config.toml
n_layer = 13
d_model = 448
n_head = 7
n_kv_head = 7
head_dim = 64
d_mlp = 896
vocab_size = 8945
activation = "tanh_gelu"
norm = "layernorm"
norm_place = "pre"
norm_eps = 1e-05
positions = "rope"
rope_base = 10000.0
rope_fraction = 0.5
qk_norm = false
attn_scale = 0.125
bias = "none"
tie_embeddings = false
parallel_block = true
init = "normal"
init_std_qkv = 0.0289
init_std_o = 0.00567
init_std_up = 0.0289
init_std_down = 0.00567
optimizer = "soap_variant"
lr = 0.00228
beta1 = 0.95
beta2 = 0.99
weight_decay = 0.15
lr_head = 0.00591
grad_clip = 1.0
warmup_steps = 200
schedule = "wsd"
decay_fraction = 0.749
decay_shape = "cos"
final_lr_fraction = 0.05
batch_tokens = 262144
seq_len = 2048
doc_mask = true
train_tokens = 1062000000
steps = 4052
dataset = "wikipedia_en"
Each number is 128 + 32 x the weight over its row's rms, rounded and kept within 0 to 255. Layers, rows and columns count from 0. The size above them is the row's rms in percent of the matrix's.

# layer 5 MLP down (transposed), 896x448, rms 0.0559, rows 498-550, columns 384-447
size [102 100  91  91 134 101 102  99  97  94  92  95 101  92  97 104  98  95  93  95 111 106  97 105 113 104  91  94  94 110  96 104  92 109  98  98  98 107  92  94  93  96  99  88  94  99  95 101 108  93  96  96  90]
[[ 93 130 133  93 160  99 134 110  53 158 100 145 107 134 128 114  72 112  69 138 113 127 143 127 156 115 153 129 101  97  93 101 130 144 144  87 151 185  98 148 106 121  98 177 113 201 121  59 158 142 103 119 114  93 132 168  99 120 171  82 119 132 167 169]
 [124 137  80  89 133 125 185 130 146 112 102 132 137 116 141 178 114 103 124  66 139 178  90 136 125 104 158 180  58 113 109 116 111 159 131 159  80 159 149 137 147 130 109 126  54 127 140  98 168 125 146 187 121 128 135 166 167 146 112 143 153 107 141  74]
 [133 139 165 111 127  97 140 111  95 109  88 108 163 108 137 114  90 175 152 140 138 160 161 129 153 145 137 123 119  89 125 158 184 123 189 144  88 221 111 154  75 103 124 129  95 146 183 144 109 164 116 133  91  44 104 158 123 134 164 119 121  78 115  94]
 [126  90  93 140  81 136 122 114 129 153 101  79 123  68 107 174 151 166 134  12  56 118 116 100 118 161 152 151 171 124 167 150 111 145 103  87  53 152 160  74 117 116  63 140 134 145  95 164 179 116 113 118 119 145 115 162  69 169 120 175  96  97 133  95]
 [ 94 132 133 225 144 106 138  98 146 123 111 158 144 130 148 113 178 117 117 173  82 190 174  90 147 153 134 122  67 126 133 120 146 127 121  72 125 123 112 145 145 130 101  89  67 133 150 116  99 121 154 159 137  58 148 125 174  85 154 195  70  98  82 132]
 [116 110  97 114 124 113 128 116 135 173 136 117 107 155 107  75 156 141 138 117 167 131 137 154 162 158  79 162 140 107 192 144 106 106 141  80 130 143  94  59 136 115 137 155 130 127 144 118 176 118  97 173 176 125 109 109 118 105 133 134 146  75 122 191]
 [146 139 113 164  68 130 131  99  83 154 146 104 119 144 126 129  95 121  80  82  80 102  92 118 132 129 103  89 150 125  87 163  97  95 106 101 116 107 169 155 141  44 167  70 130 137  86 127 147 135 151 171 108 124 127 130  81  86 134 140  89 154  54  95]
 [185  88 112  49 101 137 133 116 160 137 132 150 135 101 178  92 150 128  81 101 109  86  66  88 105 107 138 148 102 128 144 112 182 101  64 108 128 146 124 133 115 134  60 145  96 169 125 143 128 106 185  75 157 181 101 169 114 101 101 173  91 110 158 169]
 [ 89 153 115 165 108 114 123 170 156 117 135 132  97  83 154  99  96 114  75 129  92 103 142 142 147 103 112  81 118 154 134 149 163  95 112 112 118  80 140 141 118  58 173 116 104 111  90 120 163 139 135 148 170 159 140 103 126 135  90 121 124  88 152 134]
 [181 155 112 101 100 111 159  69  87 122 120  91  86 172 152 127 119 189 118  71  78 175  59 102 162  70 172 154 133 158  92 120 159 174 115 119 100 146 135 134  83 140 169 105 116 114 153 114 141 122 107 132  75 120 175 123 131 180 101 161  94 101 108 102]
 [ 68  74 166 132 123 121 116 172  93  95 145 114 137 137 153 108 114 175 174 162  65 122 155 113 172 119 169 108 137 188 108 130 175 118  74 149  72  94 147 141 151 140 125 191  88  90 112 100 136 154 105 161 102 194  49  91 102  59 130  65 170 101 150 131]
 [107 115 158 135 142 116 186 150 100  76 151 104  85 132  94 100  85 143 154 124 166  75 100 124 169 112 158 124 126  93 106 156 165 124 144 142 103 144 124 111 118 158 133 159 181 205 208  56 153  98 107 137 146 108 139 133 143 116 160 143 110 100 126 153]
 [123 136  97 188 115  92 123 179  94 139 131 145 142 121 126  97 138 167 164 103  78 133 112 133 143 102 107 136 129  93 139  68 138 104  84  96 137 135 141  94 173 115 178 122  91 114 145  97 134  84 129 172 101 143 123 159 131 104 131  48 145  90 205 146]
 [131 118 163 113 116 160 135 130 118 106  95 132 133 101 133 132 142 130 134 126 114 139  71 146  97 117 138 194 133  93 121 131  62 135 214 147 130  68 128 151 101 148  72 194 174 140 198 209 110 132 105 118 152 111 161 100  83  76 128 114 178 102 153 152]
 [201 116 133 160 126 132  82 153 120  79 138 134 156 167 146 119  86 137 141 166  79  96 175  82 110 118 143 163 124 125 142  79 127 126 126  98 136  95  65 150 123 104  82  62 184  86 119 112 148 170 116 140 151 166 155 174 124 122  72 157 142 115 102 116]
 [121 139 103 124 141 116 149  70 154  63 138 103 133 120 165 141  96  82  51 111  78 118 158 152 129 153 149  93 135 144 157 129 147 130  73 160 124 130 144 157 142 105 102 132 119  12 112 171 195  79 117 113 124 174 104 118  81 112 159 113  87 180 121 174]
 [113 120 177  87 142  99 113 133 128 148 123 115 101 158 149 177  94 110 136 139 149  93 104 178 112  68 142  82 168 145 132 171 140 161 128 102 159 163 117 141 158 122 141 154 181 161 168 113 143  81 154 135 129 200  82  91 103 101 139 106 148 127 180 131]
 [104 211 166 136 125 146 149 105 114 129 102  68 126 123 125  89  47 132 102 118 162 142  91  49 139 172 116 165 181 132 117 113 140  73 145  18 142 107 123 149 146  71 116 149  77  76  80 167 151 142 174 140 124 142 178 118 108 117 129 168 122 135 112 116]
 [119 156 168 128 114 140 182 122 186 101 166 140 106 160  88 152 110 169 139 130  99 115 159 159 149 166 156 105 144 126 151 144 131 105 103 182  69 100 125 121 142 182 135  99 164 117 110 115 126  51  89  83 196  96 152 152 132 125 136 127 131 147  94 159]
 [118 169 154 111 140  72 130 101 170 117 102 128 103 114 104 168 131  96 130 114 130 130 147  70  95 121 127 184 115 115 165  89 148 160 171 147 141 140  67 206 159 159 146  80 124 143 108 117 115 103 113 144 128  84 121 177 141 106 141 147  57  89 146 167]
 [183 159 113 128  63 126 134 172 143 135 121 140  91  99 114 144  78  85 121 102 169 101 123  84 146  76 110  77 143 115 154  95 122 166 115  77  58 102 120 149  81 150 141  83 114  89 114 103 153 111  98 159 100 104 122 116 158 104 182 112 123 104 159 157]
 [ 94 143 160 116 130 188 139 101  77 188 126  94 122 120  83 179 137 142  95 148 113 184  51 123 118 144  97 102  93 111 134  98  97 179 139 124 142 145 118 189 118 111 108 140 119 166 131 157 149  98 133 174 128  95 112 100 130 100 111 131 145 193 118 103]
 [ 80 105 108 191 120 157 118 149  67  56 155 144 133  68  73 100 125  78  20 135  78 151 114 132  84 109 101  79 143 137 172 111 153 104 143  84  71 147 144 124  69 110 119  90  51 151 120 103  94  93 170 144 170 161 173 174 133 128 102 142  96  99 112 142]
 [126 118 104 145 105 164  94 134 122  98 101 208  85 109 133 162 110 115 155 137 132  69 134 163 143 178  88 156 158 111 108 127 121 157 160 114 164 151 140 168  86 144 139 110 117 186  92 154  71 144 104  99  77  62 130 119  90  64 103  99 175  80 109 230]
 [136 195 127  99  89  65 112 110 151 130 158 109  94 156  46 181 108 102 105  76 139 108 212 106  84 101  77 189 151 107 125 136 169 165 134 120 121  75 120  85 108 195 105 122 102 125 143  63 113  96 119  39 140 132 115 105 136 128 154 119 157 102 182 154]
 [ 99 133 166 115 153  15  96 122 117 120  54 149 127 134  96 182 115 134  93 122  94 145 109 120 114 118  89  98 142 176  79 135 155 160  91 118  89 142 108 151 129 176 109 171 129 123  92 151  91 169 134 123 167 106 123 109 148  86 135 187 140  79 136  92]
 [101 145  94 169 170  79 128 124 128 165  97 146 125 149 147 143 106 165 160 105  69  98 109 130 154 167 201 133  93 146  84 118 137 122 113 152 101 145 135  88 134  82  33  92  56  76 120 144  84 160 122 137 114  78 137  87 131  61 147 107 136 111 115 188]
 [175  99 111 113 215 138 156 116  69 130 134 128 133 129 146  85 130 113  95  73  89 126  65 124 116 141 143 160 109 124  61 111 139 117 149  82  59 164  85  98  95 135 137 139  68 124 116 102 127 133  68 124  96 130 147 124 147  78 168  90 113 120 153  51]
 [142 105 138  90 134 125 138 130 131 167 139  85 158 105 182  98  98 108 137 164  81 115  86 106 123 197 136 134 166 114  91 139 142 152  97  97  93 130 189  92 115 150  80 107 129 139 168 168 116 122  85  89 187 183 118 122 114 116 120 135 150  74 147  99]
 [102 113 126 120 108 179  75 186 142 132 147 109  68 116 136 120 137  98 139 117 138 132 105 139 147 126 181 125  73 141 166 166  83  78  97 131 113 138 167 133 131 110 193  97 153 185  99 209 110  76 125 138 143  67  96 145 143 160 109 121 152 193 131  91]
 [148 188 204 108  84 152 100 103 125 119 158 120 123  97  58 154 137 117 146 115 152 198 102 123  76 107 112 127 130 144 175 126 171 183  87  97  64 137 154 114 137  54 114 180 111  92 110 107  71 111 143 163 129 126  77 113 124 117 127  89 135 190 137 155]
 [109 111 177 119 161 111 108 136  79 143  86 108 129 112 136 163 155 102 157 121  86 100  62 148 150 180 182 167 122 179 146 118 134 111 156 143 136 117 140 137 158 151 151  95 105  97 151 167 129 145 136 181 113  98  89 146  92 133 125 187 143  74  95 158]
 [139 144 114 153 111 147 181 140 116 106  97  97 126 120 119 128 115 216 162 101 166 162 161  57 104 159 150 137  79 119 136 139 127 109 118 183 126 141  85 132 128  91  85 104 156  92  84 105 163  96  87 110  72  59 107 174 102 149 130 150  97  51  98  81]
 [112 158 114 160 167 171  83 151 212 153 200 151 130 124 137 153 103 150 172  85 169  91 148 148 144 136 115 137 129  65  76  71 110 180  93 161 148  67 176 158 160 138  75 126  31 149 116  86 144 170 108 114 130 115 104 122  93 126  97  94 110 214 180 128]
 [110 174 122 110 170  99 129  40 126 158 152 158 104  88 127 152 179 152 143 169 123 150 113 102 216 167  83 133 176  83 107 159  99 117 143 121  79 115  52  74 129  87 154 118 141 112 114 184 110 107 103 122 112  73 168 114 130  80 162 157  70 212 119 116]
 [146 150 145 199 122 106 141 173 162 101 127 117 135 148  40 151 175 110 138 129 116  97  99 103 147 138 124 131 146 126 117 108  79  57 107  90 125  96 164 157  92 171 105 191 101 168 158 148 153 106  62 154 174 171  75 159 111  79  84 118 150 166  94 138]
 [119 130  83 137  65 132 183 164 145 205 184  88  96 103 114 127 132  80 109 119 144 121 126  92 107 126 164 169 155 117 188 167  68 100 140 116  94 136  95 141 147  94 118  99 146 152 106 174 111 123 100  86  94 115  78 103 121 115 174 121 159 123  81 155]
 [ 94  41 189 145 136 131 157 116 116  80 133 179 105 122  70 101 136 180  49 139 168 106 151 120 175 136 139  95  73 153  98 106 141 154 176  94 150 153  93 127 164 156 192 147 142 141 128 131 118  91 124 120 113 121 118 161  87  62 114 141 171 101 138 124]
 [117 149 108 179 129 146 131 163 163 131  65 129 140  75 132 140 161  76 156 122 113 111 117 112 108 120 139 140 141 120 143 144 101 121 119  64 134 127  45 133  81  67 166 105 112  78 123 151 153 136 117 137 118  66  93 162  56 161 145 106 159 154 104 114]
 [119 123 120 109 163 108 100 126 132 154 142 133 116 109 104  98  94 105 111 130  72 160  79 116 118 158 154 155 107 146 112  95 140 121 133  78 110  98 108 102 133  72 125  92 119 139 131 132  91 209 112 170 138  76  99 107 168 131 128 167 110  55 162 128]
 [103 105 102 162  95 107  86 130  99 130 118 130 126 164 136 102 171 172 139 175 114 110 102 108  80 234 127 151 107  69  97 126 119 110 107 143 169 128 111  91 139 123 114 166 162 206 179 109 133  77 139 166 135 170  57  54 130 101  78 138 112 131 114 111]
 [202 109 117 112 127 101 106 133 160 133 174  58 129  79  96  99 133  97 158 117 118 166 105  98 107 135 121  83 147  90 150 119 141 136 135 135 121  75 114  80  96 141 133  99 142 136 142  89  56 129 109  86 188 122 127 140 129 113 156 168  98 143 194 151]
 [104 135 111  98 130 139 115 103 157 114  31  90 119 154 151 183 194  95  77 112 187 116  93 106 103 145 107 126 105 156 112  87 171 198 163 143 122 163  66 122 135 159 117 108 139  88 123 176  82  67 111 165  85 137 147 108 144  89 127 134 162 117 165  87]
 [104 129 122 166 139 128  81 107 154 116 109 142 127 116 161 161 128 108 104 103  80 142 117 168  58 143 121 121 134 161 139  70 111 157  69 116 102 120 157 150  65 139 106 148 126 176 101  76 126 148  85  51 152 109 115  92 180  88 175 121 124  93 178 149]
 [142 125 108 139  87 173 137  81 123 109 147 176 100 111  65  73 153 216 199 140 111 142 122 192 129 191 120 129 142 116 135 126  92 115 149 166 107 109 105 139  91  50  92 168 120 161 127 138 110  94 136 167  74  99 131 178 120 165 150 120  80 177 104 181]
 [ 96 101 169 186 139 124  92 138 115 123 136  68  87 143 160 126 141 141  98 117 164 110 191 143 165 141 177 134 116 200  98 123 150 136 144 105  92 139 106  95 146 114 109  72 138 163 150 149 178 125 141 104 170 184 172 116 157 124 173 132  68 168 150 124]
 [132  83 120  78 114  84 126 108 131 146 165 111 140 163 105  91  94  93 150 151 131 121  54 130 163 131 130 123  78 163 107 180 133 157 143 133  97  68 173  87 132  97 133 141  84  91 123 146  99 140 134  87  90  92 137  40  99 149 150  88 107 122 135 167]
 [145 109 154  96 112 110 166 110 129  53 124 122 202  85 106 160 113 129 108 160 176 136  68 122 144 153 100 165 131 163 168 102 116  94 114 131 119 101  95 143 124 134 137 119 109 110 129 116  90  40 178 110 104 161 110 164 109 139 151 126  68 108 180 139]
 [115  86 111  94 107 155 114 143 131 200 105 126 113 109 150 109  70  80 149 137 126 155 150 170 111 109 131 117 122 107 163 128 122 116 168 144  88 131 140 172 169  62  80 136  86 159 109 127 104  80 135 131  97 121 118 112 150  59 145 127 108 167 130 128]
 [139 156 128 156  89 100 124  94 181 173 102 126 130 116 132 149  98 160 135 156 117 137  81 136 114 122  96  24  68 196 153 154 144 101 167 108 110 126 157 164 138 115 130 111  78 161 146 139 125  88 165 177 153 107 126 143  81 111 110 128 138 118 171 107]
 [ 89  75 141 129 141  64  58 139 153 133 125 108 137  71  75 114 107 200 138 142 108 108 131 145 149 113 137  95 126 144 102 123 159 110 105  90 114 114  71 117 129 170  80 149 120 109 109 160 167 193 153 191 125 103 138  80 125 125 145 150 112 131 120 110]
 [162  69 132 108 167  67 104  95 141 138 142 163 129  70  94 146  67 188 200 142  93 103 139 111 143 165 183 107 173  95 132 159 139  92  85 168 113 133 162 137 122 156 123 125  73  90  85 145  89 112 159 139  91 100  98 169  83 134 205 100  88 170  60 129]
 [168  79 164 151 130 114 149  57 130 146 140 136 158 113 112 169 172  87 120 147 162 133 104  89  71 103 146 103 102 128 162 159 161  89 174 101  67 134 227 124 127  86 110 134  94 165 119 112  74 116 112 182 115 113 129 111 112 123 179 122 118  99 161 140]]
# layer 5 MLP up, 896x448, rms 0.0678, rows 499-550, columns 384-447
size [103  97  98 117  98  91 103 107 101  88  94  98 100 107 101 101  95  86  99 109  95  95 101  95 106  88  93  89 111  94  98  98 114  90 102 100 106  95 104  98  92 106 100  96  98  93 100 105 102  95  91  99]
[[121 110 155 152 174  94 118 118  89 132 119 101 113 111 176  48  79 120  79 171  83  67 113 132  77  73 126 123 134 159 122 138 186 144 102  77 100 142  59 105  70 115 155 167 182 181 158 172 118 119 125 126 155 161  97  85 136 130 163  77  38  69 129 144]
 [ 36 217 152 121 158 106 157 158 142 144 100 173 115 135 141 137 212 156 136 145 104 166 115  97 136 142 162 130 133 156 109 115 116 126 150 136 124 100  95 117  92 156 180  81  94 137 116  91 124 184 114 129 104 141 121 175 132 143 109  95 113 172 151  98]
 [ 94 176 166 107 151 138 164 130  95 134 176 159 114 166 130 109  73  86 109 108 192 162 149  89 143  73 141 120  90 105 129  90 142 121 165 126 157  94 127 163  90 162 158 103 172  92 170 114  50  67 122 167  89 145 187 107 141 148 138 126 102 175 161 123]
 [199 138 163 109 174  93  90  71 119 165 162 137 113 100 201 107 183 112 146 190 105 109 187  91  88 126 117 139  79 102 142 159 157 145  85  65 206 105  86 126 149  98 139  91  84 104 151 126 157 128 159 166 112 157 134 116 173  93  88 178  95 134 159  89]
 [131 107  72 100 134 142  76 174 156  83 112 136 150 107 158  89 154 131 134 128 183 111 137 156 124 160 147 103 119 172  78  83 135 121 108 147 120 105 160 198 161 131 105 169 139 123 111 176 147 159  72  56  97 141 136 156 149 194  74 158 102 165  89 174]
 [103 166  56 115  92 135 145 145 145 147 150 119 179  54 157 194 207  54 129 208 158 120 154 112 128 121 173 156 105 104 100 128 106 159 139 107 143  91 133 184 137 167 161 106 104 139 165 121 112 150  52  86 158 121 114 123 161 118 110 144 142 133 208 178]
 [102 164 161 213 201 165 116 117 166  97 167 121 135  60 153  78 104 200 150  82 194 109 129 136 142 118  44 125 134 149  76  98 139 125  65 153 150  92 149 103 152 125 146  76 120 116 179  68  97 100  80 164 141  99  74 125  82 134 138 132 103 161 129 135]
 [ 94  77 168 169 133  84 139 152  52 122 141 117 130 127 159 119 146 156  95 102 106  52  88 139 190 141 178  41 103 123 124 119 148 132 120 106 127 136 141 130 134  99 203 153 130 152 119 129  70  45 103 134 134 159  83 141 137 132 140 145 117 139 129 169]
 [124 136  68 105  92 150 199  77 123 132 160 218  84 143 172 114  91 123 129 151 106 124 159 100 205 133 164 115 126  78  97 162 140 132 144 164 214  91 111 127 183 125 161 121 157  86 142 116 104 137 126 108 116 102 128 141 141  70 141 172 138 147 134 107]
 [196 137 147 169 100 105  86 120 120 132 164 122 159 114 179 150 103 155  61 165  86 129  97 161 180 158  84 163 113 128 124  40  96 158 176 139 151  87 118  67 105 128 109 155  85 152 138  99 174 123  76  86 122 121 136  58 114 144  45 159  94 184  90 132]
 [ 67  63 112 150  82 104  98  99 142 116 131 134 158  63 169 147 157 167 108 155 145 133 167 161 137 144 103 143 105 157 163  85  69 123  65 116 134 167 166 108  99  57 140 153 129 138 126 159 110 147 149 133  72 121 203 146 111 111 154  86 125 128 100 138]
 [125 123 167 138 164 107  91  70  87 129 114 132 152 146 177 107 117  90 109 151 145  80 136 153 133 121 145 136 169 139 122 133 173 182 119 142 127 136 169 167 119 116 162 118 209 111 131 135  80 157 136 141  78  87 126 105 146 146 116 156 105 154 165 127]
 [108  86  86  91 141  99 101 143 118 138 122 126  99 160 105  97 147  99 156 124 205 172 141 147 184  88 114 122 119 188 125  88  79 152 116 126 122 162 140 110 137 117  89 128 163 127 130 125 124 128 183  90 101 136 134 180 107 133 131 118  96 164 140  87]
 [116 136 158  73  98 146 156 157 129  76 129 103 146  95 139  81 195 133  81 129 113 138 203 174 112 117  79  91 123 155  89 105 151 108  99 156 118 158 180 177 120 103 101 148  93 104 130  96 156 124 171  73  90 163 163 173  84 179 143 153 106 128 108 169]
 [140 152 108 187 125  99 142  91 123 138  45 114 164 187 188 133 135 145 111 161 134 124  95  70  75 147 139 123  88 161 125  95 166 175 162 133  95 123 151 129 100 147 136 141 126  90 131  74 163  80 122 113 111 180 130 131  87 131  89  76 105 175 184 159]
 [149 189 104 168 183 108 107 102 140 100 109  45 121 115  94  59 127 179 147 139 112 132 137 134 199 105 117 109 120 132 116  91 178 136 107 115 151 162 101  83  65 121 106  99 122 108 123 130 151 133 150 141 115 161 130 124 153 143 165 125 165 145  64 106]
 [ 78  74 152 137 125 136 126 157 106 119 155 124 177 121 116 169 167  71 184 128 121  91 178 124 115 103  92 110 100 129 142 160 156  94  71  91  90  92 128 142 100  93  96 132 108 151 129 118  97  72  70 115  97 118 141 148 126 198 161 133 144 127 122 119]
 [ 64  95  89 144 133 162 157 118  56 125  45  56 100  93 122 156 152 145 152 153  90 147 134 106 151 108 156 129 134 116 101 100 112 107 148 112 140  99  80 144 116 139 128 164  60 156 143 121 138 190 162 180  61 163  62 123 133 117  67 122 112 164  90 142]
 [157 128  87 102 153 150 124 114  62 181 151 136 117 129 142  86  93 160 173 121 156 117 125 134 175 173 134 149 140 171 154 157 122 111 137 108 141  99 126 158 153 100 129 102 102  86  79  98 133  44 166  97 146  81 101 109 105 122 130 109 181 147 121 114]
 [133 145 140  99 107 125 186 106 123 138 111  98 144 111 121 106 162 142 137  88 154  99 141 171 155 100 146 130 165 138 144 119 178 109  97 120  78 155  93 204 120 163  99 121 115  82 129  90 121 140 170 169 122 132 209 110 172 140 101 107 153 145 159 135]
 [143 151 119 130 112 107  89 138 155  56 130 112  63 141 147 104 148 159 133  70  92 105 113 142 128  76 104 103 136  93 187 121 127  89 172 116 107  97 126 107 171 152 168 130 159  75 117 124 138 123 158 125 120 147 191 131 141 193 198 110 118 168 132 138]
 [131 137  99 139  89 108  85 146 106 177 107 105 146 194 143 138 161 138 139 149 163 186 150 155 134 127 148 148 118 135 119 143 162 119 184 151  93  66  84  98  76  76 151 132  89 117 192  84  88 160 101 125 155 167 109 137 155  90 135 138 122 141  71  76]
 [108 142 156 118  93  94 219 111 153 125 209  94 114 191 170 108  64 164  94  50 181 112 102 133 113 144 144 104 162 106 119 137 122 150 101 111 165  74 102 103 137  92 184 144 145  99 110 140 135  89 113 208 142  35 131 196 173  87  92  95 136 103 150 101]
 [136 139  69 121 178 100 151 171 200 114 114 137 186 133 161  86 150 124 131 131  89 130 155 131 171 166 153 172 124 114 121 173 153 131 106  83  95 201 136 107 170  74 134 117  81 138 158 127 116 135 128 111  70 142 149 121 133  99  86 130 110 158 113  83]
 [150 152 141 159 100 174  88 117 126 121 126 140 144 145 101  61 120 122 198 110 141  66  83 149 121 136 123 153  93 121 203 150 148 188 125 156 130 145 124  93 102 118 123  87 113 152 206  54 138  94 147 127  80 170 153 156 121  80 191  83 113 120 114 133]
 [184 143  98 120 113 161 157 142 134 119 125 115 178 131 141 158 149 153 122 117 114 104 162 154 135 111  68 134 131 116 106 111 112 117 117 154  90 120 158  63 141 152 140 161 117  93 162 155 147 158 140 109  96 155 147 174 168 117 177 131 147 156 139  52]
 [ 97 133 122 158 100 124 141 138 201 131 158  93  99 129 138 209  92 106 195 125 171 124 113 111 143 130 159  65 137 103 171 154 125 141  23 150 171  63 100 173 136 137  78 150 121 110 117 125 149 141 129 157 124  60 150 121  78 185 121 120 129 188 105 145]
 [151 171 108  75  98 132  99 126 188 112 146 174 106   0 137 133  87 114 151 115 148 163  88 123  87  84 101 118 148 108 195 113  79 149 179 120 154 123 184 153 159 165 134 121 135 147 142  99  67  97 158  83 163  92 123 149 145  95 138  88 119 212 117 100]
 [ 27 216  79 109 202 116 200  78 143 140 162 173 157 123  96 136 124 170 124 136 135 148 119 140 153 107 180 154 126 146 128 107 147 151 147 107 127 125 105 101 149 103 110 136 156 111 139  79 193 189 192  96 110 203 149 118 110 126 189 103  96  48  89 156]
 [115 132 110 151  81 131  89 203 132 100 141 138  91 115 186 125 149  74 131 184 161  79  97 162 120 120 138  86 123 147 127 114 147  99 125  86 149 118 135 130  64  97 145 100 130 115 145  65 146 146 116 114 141 108 190 141 127  59 158 128  67 106 100 106]
 [133 127 105  87 164 147  89 153 114 156 167 121 129 169 149  50 121 167 139 117 101 151  99  97 172 105 111 139 103 153 169 174 134 129  79  85 116 176 158 164 136 150 117 131 146 100 103 104 106  95 107 111 126 179 150 117 107 134 125 137 120 127 177 174]
 [129 107 153  91 102 105 125  72  67 137 163 134 148  78 143 163 138 102 108  86 129 124 127 143 116 143 176 140  65 169 150 137 127  95 125 117 191  92  98  99  93 141 166 134 106 102 180 161 120 100 157 104  92 162 147  96 100  92  77 139 179 146 125  91]
 [150 142 124 117 179 106  60  72 125 112  71 178 167  90 111 125 134 199 119 160 147 147 131 133 175 125 127 112 139 108 130 110 196 136 122 145 204 189 158 117 113 126 106 110 110 162 149 112 140 126 109 140 153 108 177  82  96 127 116  89  95 134 164 116]
 [ 98  87 133  95   0 150 141 176 151 105 144 100  78 141 152 127  94 107 149 202 145 116 168  92  70  97 179 122 128 114 132 147 108 140 127 186 142 119 193 146 115 103  96  93 155 122  95 119 128 122 164  90 143 135  71 157 140 209 104 127 158 174 123 138]
 [151 124 105 104 114 143 124 114 118  80 107 151 136  90 117 102  84 138 149  89  66 161 136 156 108  62 134 147 133 115 149 131 102 147 195 104 135 156  85  79  82 158 131 123  58 101 103 107 146 144 208  88 124 161 140 136 108 169 171 165  87 191 141 118]
 [175 134 148 128  81 128 126 128  99 124 112 142 175 114 152 107 155 163 119 157 144 168 150 109 163 127 146 179 104 104 111 135 155 176 128 103 122 119 195 105 139 116 137  88 179 134 130 161 139 117 103  85 138 128 146 183 157 144 145 108 122 147 106  89]
 [109 130  84 139 193 120  96 158  99 165  52 141 105 118 145  99 170 159 163 107 121  94 111 176 114 176  71 161 110 150 158  90  98  73 116 131 177  74 123  98 100 143 149 148  70 135 139 145 117 124 132 147 125 183 134  85 105 136  88 148 149 177 111 121]
 [138 122 112  79 134 129 163 124  88 144 138 165 117 119 198  77 123 140  78 125  77 129 104 114 119 141  93 129 142 113 165  74 138  80 196 125 132 117 115 107 143 188 117 185 150 139 138 160 134 123 125 142 165 112 162 110 197 133 123 128 113  93 165 138]
 [ 81 142  33  97  98 110  90  99 140 167 121 196 167 107 119 176 162  77 142 134 138 204  92 103  61 196 143 112  99 154 115  79 118 144 171 180 125 122 131 150 142 124 121  58  83 170 110 122 122  88 108 149 143 144 147 154 116 140 126 104  84 138 171 153]
 [159 174  84  89 177 127 150 113  86 149  98  90 129  55 110  89 124 142 107 155 114 186 149 134  82 104 116 106 151 135  84 163 122 120 148 150  93 132 198 171 147 130 121 101  60 111 120 106 156 125 173  72 130 102 158 169 109 124 164 106 178  89  73 137]
 [126 136 163 166 118 139 163 182 115 187 101 191 184 156 160 163 153 119 128 150 157 100 156  94 132  72 120 148 165 135 129 132  89 120 137  54 130 138 130 163 145  96 108 138 174  95 100 132 122 168 134  94 109  92 158 186  96 167 148 105 112 183 125 128]
 [194 119 115  98 139  65  68 112 123 101 111  94  87  92 150  80 109 126 170 165 152 182 157 149 173  95 121  93  78  77 111  84 127  86 121 106 130 135  75 150 116 104 171 152 151 127 129  80 122 134 133 122  79 121 149  83  66 160 139  58 127 101  69  94]
 [110 145 101  98 121 165 132 140 122 133 157 106 148 168 140  98 105 137 132 135 207 122 131 112 134 142 139 126 126 132  29 164 110 126 143 137 113 102 146 152  92 156 149 105 122  90 174 149 122 173  87  85 108 136 173 150 139 128  60 155  74 158 136 116]
 [104 168 105  87 220 129 118 124 111 231  85 141 139 165 115 140 113 107  93 170 140 185 133 104 104 100 145 164 118 130 143 114 206 130 156  66 144 123  95  96 109  55 116 116  76  80 134 157 142 157 132 158 125 137 140  92 116 113 113 155  82 121 112 117]
 [140  81 145  91 134 141 189 149 133 148 164 162 157 132 173 136 131 110 114 108 100 118 104 168  81 147  44 115 150 137 139 132 153 123 107 169 166 112 109 171 137 166 185 136 114 134 172 129 141 115  90  72  58 136  93 116 156 150  85 125 148 144 139 120]
 [ 98 128 162 111 155 159 138 154 140 175 163 141 101 106 144 154 158 129  90 134 168  95 176 132 161  89 136  84 108 105 148  93 194 211 171 140 129 121  96 134 131  46 168 126 131 178 103  80 207 169 178 139 120 134 134 132 124 116 122 156 160 122  91 106]
 [139 138  95 178 113 131 172 161 108 185 106 108  88  65 149  91 146 146 201 103  99 163 188 142  88  89 104  39 158 118 143 112 142 153 154 152 158 145 161  75  79 113 161 134 118 151 137 109 171 190 141 112 124 129 178 130  76 168  93 126 130 131  98 163]
 [111  79 137 121 153 148  72 176 146 140 103 174 161 127 136  86 155 173 117 171 201 186  89 118 140  74  46 124 106 137 122 149  89  94 101 155 137 111  80  96 109  76 163 127 105 142 154 116 140  82 151 170 131 133 133 137 138 146 160 185 139 104 181 160]
 [ 81 119  97 129 146 151 111 117  88 143 142 115 172 152 171 148 114 104 120 155  97  89 107 130 119 123 108 108 110 110 120  73  99 138  96 179 141 139 135 125 156 132  86 200  97 116 108 126 142  83  69 131 124 198 144 160 138  80  91 162 158 124 135  88]
 [103 133 139 120 155 164 171 109  82 165 132 160 103 186 142  84 166  86 127 180  85 147  67 130  97 161 135 160 191  69 166 151 198 119 114  97 140 163  84 177 198  66 106 129 134 107 139 151 100 130 122 107  99 159 127 128 165  99  89 142 122 157 118 120]
 [114 138 121 140 113 124 117 201 140 138 139 108  89 135 156 135 210 120  72 112 169 149 121 102 120 159 192 103 141 177 117  56  99 135 175 140 126 134 130  36 127  82 142 126 168 147 127 117 125 127 108  66 157  98 124 123  72 111 104 134 191 126 111  97]
 [113 108 158 166 106 121 103  93  89  90 116 164 124 169 101 121 189 132 137  61 146 116 111 174 120 185  82 128 171 144 206 144 143 153 112 192 130 149 118 201 127 112 150 141  92 114 121 135 122 102 158 102  88 118  77 100 127 127 140 137 122 190  99 107]]